From a checkpoint of a small transformer trained on Wikipedia.
Size: 10 layers, MLP 512 SwiGLU, vocabulary 1024.
Architecture: RMSNorm after each block, rotary positions, no biases in attention or MLP, untied embeddings, normalized queries and keys.
Training: a variant of SOAP for these matrices, 4224 steps.
Each number is 50 + 12 x the weight over the matrix's rms, rounded and kept within 0 to 99. Layers, rows and columns count from 0.

# layer 5 MLP down (transposed), 512x192, rms 0.222, rows 483-487, columns 0-95
40 35 38 40 49 43 68 70 63 70 56 55 55 43 83 67 45 49 48 55 53 55 43 48 60 46 42 55 64 47 51 33 57 49 47 44 60 39 73 40 36 51 74 68 39 53 29 50 36 57 52 63 42 75 51 64 41 64 64 59 48 54 83 59 67 40 56 54 52 46 53 33 30 43 44 73 43 34 39 45 44 60 32 53 41 81 54 81 55 51 65 42 67 72 50 50
51 41 61 48 43 60 43 31 16 55 49 41 57 35 55 46 51 41 52 41 64 35 57 48 36 52 75 40 58 48 56 37 51 27 53 40 42 41 52 56 33 42 58 66 56 53 53 50 62 38 60 56 57 60 53 25 40 30 48 58 56 45 36 36 56 47 61 67 63 43 37 42 58 52 55 48 52 51 36 34 48 62 58 38 33 25 48 53 56 55 46 63 72 42 53 47
43 48 52 43 42 40 26 50 39 61 52 27 61 54 40 58 28 61 63 48 26 27 44 53 39 59 51 48 36 82 50 55 64 38 40 60 55 36 32 68 34 35 52 52 50 49 42 61 40 53 49 24 60 28 34 49 62 79 73 46 42 56 47 56 54 47 42 42 52 70 55 46 53 22 23 52 32 46 55 66 29 31 69 29 51 51 57 65 40 47 48 43 48 75 69 55
41 69 51 47 54 57 56 44 54 75 48 41 54 48 52 35 41 64 55 41 55 52 38 42 48 56 63 76 39 27 40 68 76 43 51 75 48 30 64 30 53 70 46 61 60 64 29 43 42 59 55 68 51 48 54 50 54 63 47 46 67 64 68 56 40 48 77 60 61 39 52 44 46 59 53 46 54 47 77 74 53 37 60 51 54 52 47 44 52 45 45 65 49 44 39 63
41 62 45 56 47 59 35 44 64 49 49 59 45 56 49 37 48 59 59 72 58 54 61 51 41 57 55 30 52 57 52 53 40 31 51 43 53 31 62 43 50 53 35 56 47 18 60 45 26 60 61 40 58 41 65 62 24 62 60 48 32 34 49 32 46 67 61 46 48 56 71 37 68 45 35 63 68 46 61 62 63 57 48 23 54 55 57 48 49 53 52 57 56 44 46 53
# layer 5 MLP gate, 512x192, rms 0.27, rows 484-488, columns 0-95
45 39 61 34 46 52 63 43 56 54 56 42 47 58 51 47 40 51 24 37 65 41 72 41 43 54 51 60 28 36 56 26 46 41 46 53 49 47 65 60 64 64 45 49 46 57 57 43 36 41 32 53 58 48 48 35 58 42 44 70 55 51 52 42 29 60 66 18 59 71 45 50 60 49 45 78 57 17 66 62 34 47 61 39 27 53 52 56 71 51 42 51 59 40 55 48
54 30 59 33 47 72 54 67 64 64 44 43 51 64 41 60 64 57 75 47 36 42 54 54 56 57 63 61 52 50 65 54 57 44 31 39 60 70 36 52 58 69 64 53 53 32 70 39 57 48 36 46 52 60 26 55 43 53 50 44 39 31 43 58 61 65 54 43 32 51 34 44 47 52 43 65 47 60 61 49 45 31 63 47 65 53 44 56 37 44 51 56 58 50 72 48
41 55 38 39 30 64 15 68 56 56 65 45 63 55 35 32 65 50 41 69 30 82 48 50 56 41 64 46 53 55 43 46 35 47 54 57 71 68 70 68 47 39 60 63 39 47 52 47 62 58 38 62 47 56 61 43 68 29 39 53 18 84 80 38 44 36 42 65 43 57 37 46 42 52 43 44 36 43 33 45 56 46 43 27 67 55 72 56 77 60 45 46 60 44 61 44
47 36 53 57 49 60 58 56 41 67 59 49 55 25 38 59 68 42 47 66 78 51 64 72 33 44 49 59 36 64 66 44 51 57 54 65 43 55 47 45 41 63 58 42 34 54 48 64 47 37 62 61 54 37 53 59 52 70 54 37 30 43 56 43 54 44 41 47 41 62 53 62 48 44 61 56 75 59 71 42 64 50 50 38 49 53 88 57 69 44 39 52 37 57 52 22
56 44 90 55 59 44 33 23 37 32 56 69 39 38 34 46 69 23 30 64 49 58 50 36 72 48 45 39 60 62 56 81 50 26 45 30 37 52 31 27 95 53 72 43 45 65 50 65 85 72 39 54 52 48 35 44 61 57 54 46 52 52 54 66 41 57 49 53 48 27 49 38 75 48 29 64 28 58 11 07 60 75 52 09 47 53 38 34 30 28 28 29 38 50 19 52
# layer 5 MLP up, 512x192, rms 0.276, rows 484-488, columns 0-95
43 46 57 70 35 66 84 45 49 44 39 40 57 62 43 37 53 61 48 43 52 62 46 79 37 57 39 77 45 48 47 59 37 47 51 35 63 37 53 51 38 19 36 64 55 51 48 64 74 71 45 53 61 45 62 55 41 48 56 67 42 58 32 70 48 76 55 36 56 48 44 51 51 79 44 45 76 53 43 47 46 37 29 48 57 49 56 74 42 70 53 24 61 56 49 67
51 25 59 38 45 53 60 59 81 42 52 70 45 70 33 35 78 64 65 79 39 70 42 33 51 51 56 51 38 41 53 67 74 43 47 65 64 72 70 58 53 59 41 49 45 62 53 26 36 37 66 50 51 74 44 57 54 33 49 52 45 53 49 51 43 47 35 59 27 31 59 45 36 54 61 38 52 81 42 40 64 78 34 31 50 44 64 41 51 53 43 47 38 25 48 86
53 44 78 76 63 59 46 50 51 45 40 39 47 39 58 52 47 52 66 51 62 36 54 27 78 64 42 38 45 27 66 55 52 37 64 51 42 57 49 41 33 66 52 40 63 71 48 61 44 48 55 55 39 50 56 58 36 47 51 64 37 35 36 46 55 52 61 40 69 48 35 62 33 63 75 52 60 51 32 50 52 42 59 57 28 82 49 29 32 40 52 46 59 38 68 75
64 34 65 38 38 39 56 30 24 26 57 43 49 47 49 61 68 53 45 46 69 40 50 54 48 64 30 58 23 47 53 42 51 51 57 45 66 35 67 84 40 48 62 49 27 30 49 46 41 33 47 46 34 60 41 70 45 25 58 57 52 59 57 27 49 43 52 56 47 62 60 44 63 50 64 30 39 64 59 67 54 43 54 41 53 50 60 70 42 36 33 38 37 57 53 34
47 47 79 44 52 43 56 54 39 42 57 44 58 49 30 35 80 39 54 38 40 43 60 40 70 72 41 27 55 60 54 61 43 50 67 39 41 50 37 50 66 54 60 58 63 68 63 42 70 64 40 47 41 36 39 60 71 56 53 27 72 73 68 59 52 58 48 81 40 44 39 75 69 22 33 67 29 76 30 16 58 61 44 24 44 59 55 54 53 39 52 37 39 57 23 62